{
  "num_hidden_layers": 16,
  "positions": "learned",
  "attn_scale": 0.0884,
  "bias": "none",
  "tie_word_embeddings": true,
  "parallel_block": false,
  "init": "normal",
  "optimizer": "muon_variant",
  "learning_rate": 0.0048,
  "lr_head": 0.00408,
  "warmup_steps": 200,
  "batch_tokens": [8192, 16384, 32768, 65536]
}
Each number is 128 + 32 x the weight over its row's rms, rounded and kept within 0 to 255. Layers, rows and columns count from 0. The size above them is the row's rms in percent of the matrix's.

# layer 12 MLP up, 512x256, rms 0.113, rows 454-480, columns 128-255
size [105 105 108  91 101 102 101 106  93 107 107  96  88 108 104 102 101  94 103  96 108 101 106 104 103  92  95]
[[124 101 164 116 147 179  81 124 178 155 148  66  86 105 107 164 155 107 157 131 176 117 177 142 127 125 138  94 130 183 120 154  94 179  96  85  97 192 159 137 108 141 140  97 128 124 164 145 141 172 108  46 109  97  85 106 150 113 128 121 107 109 139  65 131 130 175 154 132 138 127 143 131 170  90  87  86 128  73 220 133 181 161 137 146  95  89 119 179 118 155 174 146  83 119 135 155 152  88  92  96  97 159 144 156  74 119 126  73 125 113 178 100 140 144 184 170  92 143 126 119  85 150 100 136 113  98 132]
 [100 144 125  83 120 129 160 147 123  80 145 134  92 104 193 104 143 124 140  89 154 114 142 148 138 131 136 100 130 176 137 112 139 104 115  95 145 129 116 107  53 130 158 130  78 166 102 125 126 164 155 117 126  82 121 119 115 123 130 185 191 129 169 112 108 115 110 148 108  25 164 126 104 163  72 122 124 104 127 170 148 125 111 113 127 193 171 121  62 112 138  51 141 117 167 182 105 143 192 182 122 139 130 105 110  71 158 133 175 118 125 145 132 169 129 128 146 127 198 125 114 158 160 101 162 125 118  99]
 [119 149 147 141 145  98 181 105 132 138 148 104  68 138  70 135 128 146 121 141 145 174 159 123  66 106 107  99  97 159 172 130 149 149  68 100 127  97 147 119  84 236 101 102 141 153 136 160 149 140 146 128 134 137 169 141 128 133 149 147 113  61  50 108 120 166 120 114  97 167 144  84 115 105  98  98 142 158 127 160 138 139 132 124  99  76  79 131 110 186 131 111 158 155 165 100 116  70 174 140 142 138 171 143 167 171 167 174 108 164  50  71 142 120 137 118 185  92 101 157 142 150  93 113 166  81 130  79]
 [165 132 110 106 144  80 124 124 136 134 123 175 106 122 130 162 120 148  97 137 125  98 154 145 128 123 123 162 169 158 116 125 140  78 134 182  82 116 123 165 118 163 143 140  60 140 178 114 106 111 127 138 182 147 114 111  85 191 137 137 143  74 209 124 127 177  76 133  81 121 114 165 159  95 205 208  87  79 148 134 124 171 155  70  43  63 150 116 116 152 128  98 138 151 103  92 146  87 124 161 123 103 164  88 119 184 116 141 136 131 129 136 132 166 142 137 118  93 157 156 167 175 121 123 117 122 124 128]
 [156 157 142  85 103 151 108 103 149 163 137  91 145  92 133  73  56  81 122  95 172 113 111  86 106 124 126  86 129 129 141 149  94 107 103 134 104 123  99 130  92 114 129 169 101 189 157 151 150 123 143 120 160 109 158 164 141 144  98 148 137 116 171 166 124 135 163 155 165 147  79  92 195 180 106 123 130 150 108 134  92 159 123 123 164  56 148 183 159 173  70 145  87 149 120  64 127 100  91 122 133 116 141 127 123 102 127  74  96 191 126  84 178 123  84  89  70  81  78 102 207 118 142 109 128 149 120  85]
 [130 180  78  96 125 142 163 129 105 124 106  94 173 170 142 122 101 117 125  73 115 159 133 165 141 162 170  99 108 158 142 170 103 123 129 123  65 182 161 118 139 137  74  83  93 175 162 162 197 147  86 138 152  78 142 165 158 121 153  99 117  85 187 186 122 112 119 149  59 102 164 124 158  79 154 157 142 149 209 125 132 136 103  82 140 131 168 133 115 132 152 122 140  94 162 127 155 186 160 118  82 120 147 158 128 131 102 105 170 142 166 149 172  99  89  84  94  92 144  96 153 135 133 177 128 137  77 110]
 [ 98  69 139 179 167 107 142 144 209 134 109  77 128 154 178 112 121 112 100 131 154 129 170 119 155 155  95 165 161  80 149 118 110  95  99  59 153 133 115 135 117  95 103  84  95  95 105 156 120  92 121 130 149  69 114 125  95  86 151 155 134 175 140 158  97 102 148 157 174  92 144 127  81 152 132 112  98 142 114 146 161 141 165 130 116 101 115 200 131 152 149 176 117 215 174 145 101 120 147 110 130 141 114 139 163 184  70  73 176 127 114 110  83 130 106 136 155 140 117 128 119 140 107 127 126 101  83 114]
 [109 137 178  68 134 152 164 178 132  91 129  68  44  87 112 144 105 112  96 147 154 102  98  68 153 158  93 154  94 115 107 142  78 111 120 119 122 103 143  84 146 171 164 107 114 137 124 199 139 145 135 147  98 118 106 120 148  80 128 139 155 106 135 158 136 178 135 132  99  88 167 144  77 129 199  66  86 160 127 169 117 165 125  89 139 111 116 131  97 123 135 102 184  56 160 121  86 110 110 109 192 127 103 129 150 123 125 139  94 157  68 125  81 100 162 118 118  94 107 142 151  98 150 109 150 162 113 155]
 [ 70  86 136 124 196 134 103  93 112 189 124  52 110 116 168 136  70 119 127 108 117 110  81 126 125 186  97 140 161 160 119 126 147 153 109 132 155 102 140 196  57 109 161  62 105 137 142 128  98 141 116  86 128 134 140 142 152  87 123  71 118 161 131 122 114 131 176 133 110  83  88 159 168 142 135 145 104 182  61 173 207 130 113 138 114 154 169 103 142 198 135  79 181 118 121 115 128 158 108 117 117 132 146 161 135 162 157  87 148 120  78  95  63  73  93  37 142 135 100 165 201 174  92 155 186 139 116 103]
 [115 124 151 156 138 153 113 135 113 131 119 158  97  93  83 117 127 121  83 154 207 143  82 140 115 128 178 176  81 164 119 160  98 140  77 136 131 106 202 100 123 155 168 153 127 131 169 148 147  72  96 140 152 126 119 134 132  82 109 100 149 200  64 133  63 175 142 110 103  99 140 108 140  69 106 143 101 100 154 118 165 116 137 121  39 126 138 182 121 103  84 123 120 119 118 114 185 136 108 135 113 176 141 147 136  46 131  91 116  91  71  61 121 105 123  96 134 121 169 133  83  95  88 110 139 140  89 179]
 [148 161 152  99 108  97 139 125 234 140 109 134 160 131  86 142  96 119  93 169 116 117 100  72 111 138 239 133 119 151  66 120 143 146 107 169 172 110 123 144 153 153 119  75 106 128  83 128 153  80 149 115 116 193 181 122  94  81 105 188  74 102 105  99  79 127 154 107 133  87 114 139 166 128 119 145 102  90  78 194 122 108 157 118 140 151  95 114  89 144 102 130  83  79 145 157 143  80 129 128  89 111 105  97 172 155 100 143 220 104 158 175 149 114 142  93 175  60 125 102 120 126 148 138 108 124 139 130]
 [126 115 132 124 121  98  94 178 160 104 138 149  50 179 108 163 135 134 182 115 134 118 145 124 148  95 132 143 144 105 149 121 105 105  74 131 109 121 109 136 168 128 110 180 101 205 116 126  97 159 118 106 147 144  95 135 138 156 116 126 116 177  93 109 135 139 140 111 117 145  82  78 109 111 192 132  98 150 112 141 105 204 128 144 132  83  60  98 103 137 114 153  65  86  93 144 105 115 171 103 133 172 168 155 204 117 160 144 121  87  85 148  97 175  80 148  92  94 176 103  84 211  99 169 151 113 109 126]
 [123 130 112 136 165 102 163 126 121 109 158  98 132 124  92 103 128  39 136 168 137 134 106 154 178  90 170 104 137 130 202  93 189 179  94  85  88 107 116 126 188 104  91 136  77 125 182 156 135 125 151 128 139 148 106 164 136 113 126 144 130 119 149 149 126 134 153 120 109 104 157 136 144 103  93  77 133  93 156 132 110 119 112 140  76 108 134 116  45 114 159 128 181 100 105 152 137  91 125 118 130 132 130 183 190  99 139 192  79 244 100 140 142 147  87 191  24 103 128 125  99 139  78 183 107 128 108 106]
 [125 174  70  92 137 103 178 157 158 106 165 170 124 107 144 150 123 118 163 197 150  70 157 102  90 144 118 147 162 129 175  74  85  93 146  97 191  89 187 162 128 163 117 119 174 145  85  90 104  80 112 156 161 131 167 152 110 121 162 140 139 153 142 117  77 135 129 161  69 115 126 145 110 118 144 105 143 127 133 151 134 142 131 117 129  75 161 137 138 144 144 166  86 122 129  98 115 138  63 117 157  99 159 139 123 118 204  82  98 114 106 102 125 135 178 131 192 118 112 137 174 167 105  77 184 105  80 134]
 [180 113 138  95 123 142 154 117 171 142  70 110 139 148  62 177 164 143  30  78 154 105 147 104 151 153 160 147 125 150 127 156 122  66 123 102  79 134 122 201 110 106  95  62 146 186 193 138 101 115 153 153  86 129 129 169 163 122 139 161  78 116 155 147 145  93 165 105  88 147 141 105 114 167 103 166 139 195 150 187 162 179 100 124  62 105 121  90 184 135 131  70 105  87 170 107 136  65 129 171  60 168 144 132 126 159 141 148  99 162  79 125 207 165 166 119  75 131 123 111 116 128  76 128 136 114 226 164]
 [131 155 174 127 131 103 146 105 125  99 164 137 153  85 119  80 134  49 166 136 131  75 171 144 130  95 137 102 179 118 131 110 120 152 119 154 116 135  82 154 135 148 102 142 151  90  97 125 137 122 162 131 167 149 174 189 112 132 132 146 124 154 139 140 128 119 103 163 155 114  84 100 174 155 145 104  54 157 148 184 194 176 101  85 117  63 145 101  99  85 156  87 141 133 142  62  86 141 219  40  95 148 150 133 146  80 100 100 175 146  90 180 130 163  87 134 204  78 125 110 143 136 127 163 205 129 100 123]
 [122 141  78 178 149 103 129 131  92  50 176 113 113 156 118 112 179  88  74 108 157 143  92 107  85 160 136  79 161 179 141 123 121  72 126 165  82 120 213 143 108 142 150  80  84  79 151 140 135 136 112  82 134 111 159 140 128  86 124 154 108 115 125 117  96 121 119 123  93 162 190 150 114 169 165 124  95  91 169 143  90 148  77  89  88  89  99 132 121 142 116 162 134 121 157 112 124 158 101 142 106  94 154  94 191  32 172 118  77  65 101 115 153 133 129 135 154  70 123 118 129 146 187 193 142 115 105 141]
 [179  87 162 122 101 105 153 200 107 183 131 172  95 108 170 213 152 141 101 148 134  97  96 142 173 134 127 161 165 159 102 117 108 167  75  99 117 163 125 121 120 121 148 100 128 146 132 117 105 137 128 113 130  64 130 194 146 106 106  87 146 118  72 131 163 145 155  95 139 141 105  48 142 142 137 158  88 121 145 169 134 150 130 150 135 123  75 103 105  83 140 125 109 134 143  96 145 121 136  82 115  81 154 167  37 121 186  52  96 114 183 114 103 163 145 152 196 128 201 139  94 186  55 134 128 140 124 117]
 [ 92 177 116 153 148 174  66  92 123 185  88 102  97 114 184  87  62 116 128 151 106 133 116 114  93 111 175 103  86 149 137 116 167 138 126 163 121 119 127 158 121 115 147 137 126 114  94 138 167 166  88 111 148 151 153 127 132 108 206 165 116  99 195 139 146 147 121 114 136 131 115 163 134 131 149 118 167 144 113 187 144 220 109 159 146 187  92 189 121  93 134 143  49 141 109 119 113 114  63 134 156 141 170 118 221 126 125 130 142 123 148 161  88  95 109 201 111  58 107  77 150  77 106 149  84 107 154 130]
 [120 134 144 108 164 159 182 160  94 123  66 112 133  58 102 106 134 148  77 136 143  95 131 125 192  95 138  82 149 148 119 105 103 119 135 156 148 157 115 155 178 167 125 103  79 141 139 134  93 101 105 108 133 126 147 139 143 162 111 159 143 127 195 115 138 133 111 153 133 156 150 110 132 143 132  94 124  83 147 170 113 129 130 155 137 129 134  98  59  75 160  73 152 118 139 110 137  93 144 108 156  43 182 164  93 127 144 144  81  94  63 163  94 142 106 115 178 110 154 107 104 155 102 129 109 135 217 162]
 [142 118 141 114 150 166  99 175 112 109 100 109 135 177 128 123 158  93  97 141 123 118  95  95 113 102 107  81  84 161 105  68 160 105 114 169 135 158 165 118 131 125 160 101  83 107 122 140 103 127 143 122  42  93 163 162 122  97 112 106 122 126 103 101 168 119  83 148 132 158 103  76 154 151 122  77  76 115 150 155 126 135 140 116 141 126 132 130 104  63 130 142 115 106 158  52  89 129 139 183 134  51 118 155 142 175 104  84 144 123 161 158  95 174 157 131 137 117 120 169 105 117  94  90 148 155 162 138]
 [173 157 132 164 134 102 142 151 120 137 130 189 138 144  79  66 144 111 171 111 145 113  97 135 170 138 153 108 142 148 176 131 158 155 131  88 153 113 113 129 104 102  99 149  92 183 121 150 129 159 128 148  90 188  61 219 111  96  97 111 102  88 115 139 153 130 163 143  97 134 172 143  95 133 114 123 109 113 114 104 108 110  69 100 118 152 146 138  99 127 135 127 106  75 134 120  97  86  66 100 160 165 189 175 121 157 128 109  91 147 116 172  96 122 150 152 111 143 100 138 170 151 164 124 160 191  90 182]
 [ 78 178 129 143 167 101 147 170  32 123 103 147 107 116 126 135  59  77 104 111 152 132 107 159  77 173 125 107 121 185 184 108 151 137 151 132  96  65 131 110 128 171 113 151 167 138 115  73 104 156 111  94 166 146 137 133 134 110 194 114 160 111 139 170 112 169 143  82 116 129 114  88 104 114 129 141 171  59 144 104 139 144  99 100 135 169 117 119 162 122 168 134 107 147 120 199 128 170 115 106 150 126 164 191 115  98 148  83 129 104  80 151 159  91  69 159 109 144  57 169  88 117 126 124 158 117  94  92]
 [132 177 104 107 114 176 185 192 128 135 117 181 105 154  76 112  94  90 135 177 170 130 152  91 111 120 120 159 102 151 145 152 169 174 112 142 139 105  56 137 178 125 109 197 141  95 119 125  99 162 121 121 150 141 126 145 110 124 124 126 155  98 104  69 115 192 169  80  50 115 138  61 161 156 100 127 117 106 101 181 135 134 162 163 200 187 150 116 132 103 140  91  81 150  88 115 164 155 149 103 180 222 124 109 130 103 116 106  82 137 111 101 128 114  63 122 117 160 126 123 111  93 114 105 105 131  78 128]
 [ 91 119 144 149 142 141 113 134 134 117 165 127 150 178 119 136 132 179 141 131 154  60 125 118  84 128 143  83 118 104 161 148  87 149 122 142  70 112 114 107 138 152 112 167 150 111 118 117 151 198 102 169 131  88 114 131  93  96 138 118 106 212 136 105  68 174 103 107 127 141 196 131  91 147 142 127 117  99 108 137  67  83  84  74  76 147 140 146  89 150 127  95 123 164 140 127 127 128 120 158 143 159 154 132 115 137 110 146  80 105 132 135  52 174  88 124  99 112 152 144 142 154 123 134 106 104  95 124]
 [123 131 145  90 175 128 135  69  84 126 150 167 103 138  88 135  89  78 161 156 145  73 141 135 114 137 110 107  64 104 169 138 143  81 120  91 100  96 141 118 118 155 139 163 127 101 145 125 130  80 164  93  97 142 152 150 143 128  63 180 171 137 120  86 153 128 101  95 151  37 161 122 155 124 115  83 150 180 149 125 157 102 132 127 138  54  92 105 177 143 156 126 104 167 155 118 152  85 108  96 133 113 105 131 157 128  75 122 131  93 108 124 148 184  73 110 161 124 157 151 168 118 141 175  49 169 150 137]
 [ 71 182 138  56  94 120  84 232 141  79 137 170 187 134 134 166 169 112  74 178 138 139 137 116 101 111 133 104 106 163 119  74 115 136  87  97 110  54 117 146  84 127  81 112 119 130 110 202  73 129  96 165 144 146 149 184 141  62 186 163  84 146 178 116  78  91 100 117 187 162 104 132 133 128  63 149 144 128 149 105 190 103 130 136 156 151 174 130 104  76 147  80 123  93 153 181 151 109  98  97 165 106 184 105 149 120 136 132 139  83  83 129 132 136 112  56 131 128 185 123 176 101  95  95 143 122 120 105]]
# layer 12 MLP down (transposed), 512x256, rms 0.0772, rows 454-480, columns 128-255
size [ 95  99 112 103 102  98 106  99  91 101 103  93  97 105  94 100 107  96  95 114 101  99 111  97  90  92  94]
[[147 185 193 117 155 114 183 129  93 113 124 109 126 114  99 102 107  75 156 110 139  87 164 138 103 107  89 128 192 166 144  97  88 175 137  38 187 154  96 118 148 194 132 162 133 145 127  84 195  93 119 164 102 131  98 100 140 163 156 111 120 134 163 113 110 153 142 121 119 123 184 107 147 163  98 121  82 126 142 139 117 173 113 130 147 121 101  81 141 134 125 103 144 124 121 171  80 187 132 147  64 110 155 170 151 139 133 171 123 157  73 104 181 134 112 135 176 152 116 127 156 101 190 131 124 164 165 142]
 [136 143 117 119  89 113 116 173 186 164  98 130 145 107  92  97  76 134  60  99 149 104  54 195 119 134 151 130 113 124 142 157 166 156 124 103 109 130 105 142 106  81 125 151 146 133 169 120 141 122 109 136 230 162  89 136 119 142 157 172 130 166 211 156 110 129 125 127  98 133 139 161  87 127 141 134 100 174 199 106 137 106 140 140 116 163 100 149  74 113 108 147  97  98 167  94  97  93 150 120 185 135 122 116  68  92  97  63 194 154 105 108 122 178  31  98 141 103 120 142  69 117  89 125  90 110 130 139]
 [157 138 196 149 143 110 166  86 148 152 117  85 108 177 152 126 156 143 151 125 164 138 194 170 114 129  95 100 132 101 114  85 159 128 131  82 150  93 108 163 115 141 174 150 120 134 139  96 129 129 100 131 134 157 178 159 136  51 116 121  87 141 111 129  79 110 111  98  74 156 146 111  98 160 157 105 167 118  81  87 160 149 191  99  70 113 187 146 102 125 162 141 123 136 106  63 108 209 148 120 136 166 207 126  85 127 148 165 114 149 118 162 128 132 143 129 204 120 132 143 181 158 128 137 115  96  57  90]
 [103 122 119 113 126 147 174 201 130 157 116 146 148 145 125 197 130 117  70 139  97  84 135 112 159 195 135 156 145 133 132 135  72 141 205 158 146 129 118 167 171 220 113 141 165  88 157 159  73 138 137 110 158 134 110 144 102 126 135 110 153 111  98 212 136 152 137 159  98 103 105 212  39 154 169 123 123 126  89 105 114  94 164 119 103 132  98 109 143 199 114  93 140 109 109 108 150 145  91 111 149 121  94 153  85 135 207 171 184 102 107 137  59 125 173 165  78 118 158  42 145 119 149 113 132 135  95 123]
 [109 184  57 181 109 124 168  92 213 138 119 150 109  84 180  92 134 148 134 142 112 100 138 161  89 148 170 132 169 193 148 119 176 140 174 160 140  98 103 161 163 116 133 124 178 112 195 125 107  70 131  72 122 143 170 136 128  98  81 147 136 134 112 161 121 136  98 174  68 118 142  80 198 153 106 133  80 177 125 105 115 154 119  95 114 135  83 144 155 135  73 202 136 141 123 118 190  89 130 137 114 185  72 159 105  75 104 122 169 103  82 111 114 159  71 146 144 149 176 134 109 174 112 151 149 125 114 112]
 [ 42 131 122 112  57 120  69 113 126 111 136 187 166  96 161 158  96 127 114 188 157 153 152 184  86 158 161 118 125  95  97 157  96 128 126 135 114  63 190 155 117 109  93 112 164 124 160 118 162 132 102 139 119 121 133 143 123 126 196 130 140 129 165 113 149 170  93 156 135 122 163 154 188 115 155 153 144 104 138 155 132 128 136 158 134 170 116 115 120 157  83 151 141 152 150 105 135 152 129  84 147 189  86  85 123 160 129 152 158 118 142 136 183 102  76 142  75 143 164 120 134 133 133 114  69  93 162 111]
 [127  52 102 157 146 101 131  74  95 137 157 124  99 188 133 132 169  45 114 150 165 122 143 134 188  96 105  96  62 114 181  74  97 112 131 112 200  81 152 149 112 124 124 183 122 145 133 195 120 163 134 140 150 109 105  77  63  84 150 150  90 188 160 141 116 116 136 148  55 167  89  68 149 107 119  96 133  97 128 117 139  91 167 181 160 161 166 121 135 100 158 103 164 124 158 173 146 129 128 127 169 153 116 113 114 166 163  64 166  43 101 146 207 106 151 149  73 163 152 157 100 183 141 171 105  88 110 113]
 [ 94 106 163 171 125 165 122  53 121 199 104 118 119 115 133 127  92 118 126 146 128 107 117  75 105 113 225 121 151 117 157 105 141 157  99 111 145  73 147 104 115 189 182 110 123 159 143 145  83 102 162 131 146 122 109 156 108 142 124 175 100 170 169 100 112 167 173 117 117 172 146 197 126 166 152 137 145 177 114 171 135 138 130 117 153 176  80  96 109 127  83 102 155 135 112 117  60 146 145 116 122  94  97 143 150  84 134 121 103 108 138 144 149 139 129 103 153  98  90 144 119 117  79 120 152 123 101 151]
 [141  79 119 142 204 131 142  80 122 129 122 163 157 164 147 129 120 158 132 146 114 140 139  88  78  85 121 148 103  98 120 157  79 164  98 142 110 144 113  97  84 119 123 125 187  91 145 152  99 170  86 118 104 140 134  85 136  94 168  99  75 124 130 113 194 124 152 104 104 130  94 199 180 189 118 149 119 100 104 127 135  95 151 193 164 135 137 154 104 119 138  93  83 105  93 150  92 151 196 157 134 128 149  94 113 122 100 153 127 128 162 124 102 109 189 123 133 155 121  91 157 145 130 157 110 126 161 165]
 [141 188 141 169 114 166 136 137 119 172 175  94 158 147 152  77 120 157 114  78 120 193  92 143 176  83 140 116 121 123 118 120 118 155 144 113  81  64 121  83 171 136 150 143 140 135 127 125 103 190 197 154 140 170 146 172 187 160 187  92 131  46 116 144 117 114 146 169 127 110 126 133 137  71 171 151 139 138 156 118 157  94 181 100  96 107 112 159 151  76 128 127  94 149 110 142 119 127 111 138 115 106 147  74  69 138 139 130 136  98  99 171  83 140 159 103  61 108 116 143 123  82 102  98 121 157 154 122]
 [ 83 153 132 153 149 141 107 144  70 161 159 125 150  92 192 143 128 107 148 122  98  89 134 112 121 176 191 171  79 157 140 102 176 102 157 117 108 166 148 168 134 128 160 102  94 152 127 113 198 155  97 141 118 131 148 144 135 178 141 110 143 160 119  87 112  94  91 167  93  96 143 150 132 157 158 136 125  92 117  83 137 128  85  63 163 146  26 106 148 114 181 126 152 167 125 144 140 151 126 172 121 128 176 150  89 147  95 169 138 201 127  96 128 123 106 131 172  93 131 111  92 157  90 131 160 159 160  92]
 [ 99 142 136 131 143 158  87 144 133 123  69  86 101 100  95  98 160 103 118 137 138 103 139 133 105 129 110 181  92  93 167 117 156 152 162  58 177 170 139 101 142  93 139  93  75 124 155 132 144 141 135  96  68 129  66 139 119  98 154  88 137  71  72  97 148  88 134 184 116 128  85 157 138 144 115 196 141 159 144  97 149 126 121 139 127 119 136 170 156  71 111 171 117 140 145 116 115  99 114  89 147 100 161 162 131 154 140 137 168 222 130 146  63 124 131 124 116 118 100 121  79 160  78 103  69 101  87 115]
 [ 60 128 190 154  81 117  77 132 120 155 114 193  95 157  61  97 100 173 117  99 149 173 125 152 168 144 130 129 142 121  94 184  86 114 108 100 143 158 158 114 146 110 116 123 148 132  86 101 103 120 130  70 121 196 120 107 100 183 147 154 178 107 122 130 128  63 111 132 147 175  67 122 146 144 152 146 116 119  62 133  89 168 137 122 161 123 149 152  78 105 144 159 116 144 114 119 125 131 113 155  76 144 177  85  85 174 103 169 113 121  79 146 181 116 145  62 185 140 150 124 161 165  93 153 132 123 124 106]
 [123 195 167 123  67 155 156  75  93 138 108 109 183  70 103 141 117 168 115 123 103 117 174 137 216 130 132  84  94 187 161 113 144 172 187 124  79 157  90  71 122 179  99 155 148 103  84 150 170 118 146  80 150 100 126 144  71 146  71  90 120 182 109 101 102 116  99 123  93  79 100 156 112 146 136 114 110 165 117 104 112 137 172 132 133 157  98 129  71 138  82 117 101 132 210 123  89 141 143 110  86 147 160 124  60 125 146 110 192 143 160  98 145 129 103 150 142 111 145 135 157 137 101 125 139 134 171 148]
 [112 146  85 165  93 146 102 174 144 144 129 165 123 102 173  98  96 157  96  74 125 120 203 107 130 200 167 108 166  97 148 113 113  96 174  80 101 146 112 101 146 173 149 107  86 100 180 132 153 128 107 157 118 136  76 165 155 110  75 185  86 107 137 137 144 119 153 127 101 127 141 145  61 149  89 149  84 155 121 125 145 139 140 100 124 147 143 170 163 126 173 187 144 157 204 114 125 111 142 137  79 120 181 177 103 157 109 127 160 114 126 107 150 182  59 101 151 167 127 115 141 154 140  93 158 104 134 132]
 [119 165 143 158 128 115 167  44 156  97 140 108  81  62 141 176  78 149 126 105 149 132 130 157 135  96 143 140 157 117 141 168 103  94  83 181 123  58 166 125 136 105 140 162 149 148  85 161 201 135 162  83 156  86  96 105 118  94 165 115 171 153 112 122 118  81 130 134 143 100 140 139 122 169  84 162 140 153 111  75 128 149 159 168 129 192  86 129 122 119 139 122 117 141 107 118  93  99 110  87  58 109 107 146 151  98 113 121  60 148 143 120 176 135 181 111 176 136 127 104 161 129 172 133  96 127 176 104]
 [112 190  72 140 149 113  60 174 108 184 115 117  76 173 104  77 150 166 130  85 196 115 111  86 183 129 167  71 128  92 146 171  86 107 149 115 113 142  73 126  52 181 169 138 137 133  99 130  85 117 144 117 122 178 134  99 196 165 123  82 112 171 169 132 100 135 132  91 142 101 123 162 185 140  97 126 171 111  50  88 111 156 163  89 183 126 171 148 142 142 158 153 107 125 143  93 112 143 106 138 185 179 117 123 112 128 175 131 110 142 106 161  82 156 170 151 125 154  89 113 114 151 122 128 138 135 204 170]
 [168 111 151 114 166 151 132 126 168 127 109 107 144  78  98 100 151 146 137 107 148 158 138  97 125 183 183  77  94 133 176 114 151 131 175 106 159 130 187 119 116 140 133 113 128 115 174 127  98 150 118 143 133 133 139  95  91  81  73 149 106 102 116 132 141 149 120 115  98 104 165 130 170  76 117 149 157  76 141 139 116 127 115 152 144 165  91 154  93 123  93 118  84 161 182 154 119 155 167 124 106 118 143 122 134  86 186 137 129 100 118 115 108  71  91  93 158 121 134 109 128 181 153 171 115 176 220 181]
 [136 151  82  97 164 158 159 161 169 119 135 109 119 166  82  81 143 173 133 209 175 152 117 132 102  84 137 161 113 111 157 150  92 127  90 152 187 132 104 148 177 141  88 135 157 133 151 160 167 119 138 161 114 119 105 142 112  98 134 144  99 161 109 184 152 108 103 198 157 154 100 159  69 185 110 100  98 104 146 132 116 131 141 164 167  88  95 141 138 138 145 153 105 137  88 134 107 153  51 136 129  70 148 126 200 153 150 122 209 133 121 156 167 135 156  98  90 125 107 130 124 131 149 113  77 141 190  98]
 [133 125 183 150  85 150 125 171  56  55 104  96  87 148 138 142  97 123 126 154 116 105 108 158 134  86 101 109 108 148 110 108  79 137 183 154  77 136 132 119 133 184 135 143 145 164 143 148 111 141 113 126 147 131 120 168 134 135 140  80 168  78 129 145 125 125  93  92 153  73 141 178 106 136 142 167 142 100 134  60 108 107  84 179 144 142 120 128 147 176 198 156 181 135 135 134 127 128 102 112 142 198 151 117 107 179 133 150 141 117 125 158  92 102 148 117  82 142 127 100  99 162  84 121 108 147 129 102]
 [165 149 195 182  80 172 109 102 151 164 112  91 123 110 114 141 135  71 112  91 160 123 108 159 113 121 161  57 134 100 104  93 122 141 123 144 165 171 116 113  92 105 107 136 150 144 135 122 169 121 114 134 112 109 104 164 175 116 126 134  68 101 134 119 139 140 141 100 101  96 158  89 173 128  89  97  49 165 158 168 173  72 122 147  78 180  94 112 131 117 146 131 130 134 102 138 112 144 122 126 128 112 100 139 157 113 145  97 161 100 115 137 141 145  98 144 142 106 107 156 157 191 164 146  61 181 207 175]
 [171 123 123  93 135 143 117 202 126  97 107 117 127 110 103 146 122 174 121 139 133 156 116 134 118 191 119 128 177  84  69  94 226 170 160 122 132 149 125 142 135 107 170 123  77 128 120 140 124 119 108  82 144 174 140 122 130 109 126 137 160  94 118 131 140  94 152 110 156 124  65 132  89 185 115 140  73 140 140 131 169 118 152 164  86  92 126 123 130 103 158 178  66  84 161 191 126 162  87  76 164 144 135 122 137 132 149  91 112 159 148 144 159  82 120 124  99  99  45 176 142 106 113 176 179 106 139 149]
 [147 127  98 139 117 108 140 135 108 151 134  84 164 159 154 102 161 101 150  58 156 113 129 147 132 112 164 129 169 107 133 150 110 108 136 141  86 151 113 129 182 150 163 158 196 121 146 112 124  89  89 127 114  34 133 113  83 129 105  63 149  77 134 160 106  96 167 187 138  87 140  63  83 140 127 120 112 177 135  88 113 124 140 152 127 133 151 103 132  82 193 154 132 164  84 142 184 196  88 114 133 148 129 117  50 132 147 103 148 122 148 127 109 172 121 202  63 128 120 152 107 142 137 120 181 117 143 104]
 [164 126  89  98  95 143  90 188 125  76 159  93 109 186 113 125 115 129 136 162 118 154 171 199 147 100 107 123  71 112 106  74  99 134 101  92 109 112 144 124 108 103  77 118 178  67 122 138 155  90 154 126 135 149 107  83 135 140 137 114 123  92 147 198 138 128 118 138 149 107 111 101 164 168 106  98 168 159  99 117 200 169 128 171 101 180 148 135 105 114 172 122 171 145 159 111 170  93  97 109 140 102 101 113 145 171 100 111 163  88 140 115  96 141 153 167  91 128  73 103 102  77 104 110 111 143 129 153]
 [148  97  96 133 145  88 147  90  85 131 185 108  99 179  94 152  99 130 145 131 143 119 121  88 154  71  25 133 131 151 138 127 121 155 153 130 154 187 158 147 135  82 172  77  74  87 159 178 154 149 185  83 100 152  72 175 166 182 114 132 144 130 178 100 113 164 102  92 124 154 115 195 139 164 101 127 136 144 149 131 134 147 130 132 109 161 108 118 140 131 121  78 113 170  99 148 109 212  96  73 141 152 137 166 133 134 102 109 111 116 131 142 108 145  77 108  61 149 151  74 101 101 140  98 124 110 127  74]
 [136 107 137 145  87 144 156 147 103 168 144 121 150  76 101 116 147 134 133 138  99 102  79  99 122 144 109  72 131 109 149 165 157 119 107 131 114 155 117 124 152 106 116 188 201  84 100 147  74 104 104 168  41 172 111 152 151 125 140  86 140 116 155 182 141 125 140 118 105 147 163 116 150 162 156 104 145 122 160  99 163 133 133 109 153 115 100 140 136 140 230 126 109  99  89 129  41 102 147 137 147 101 116 156  90 123 136  83 190  85 134 134  83 137 115 164 119 159  81 139 183 122 140 165  81 130 164 155]
 [ 95 167 140 161 165 170  95 161 100 133 104 115 129 142 137 146 171 114 137 110  84 121 153 109  77 137 118 157  71 152 153 151 104 170 105 180  66 157  87  95 157 170 174  85 130 109 139 153 142 132 148  41 160 170  85 127 126 110  97  73 141 127 112  61 130 130 151 138 145  83 121 110 132 131  78  92 156  94 123 136 142 136  85  91 158 143 180  82  67 135 114  46  85 184 162 148 118 178 157 113  81 163 118 174 133 131  81 139 150 134 159 106 140 102 166 117 116  88 141 102 135 108 183 188 131 126 153 152]]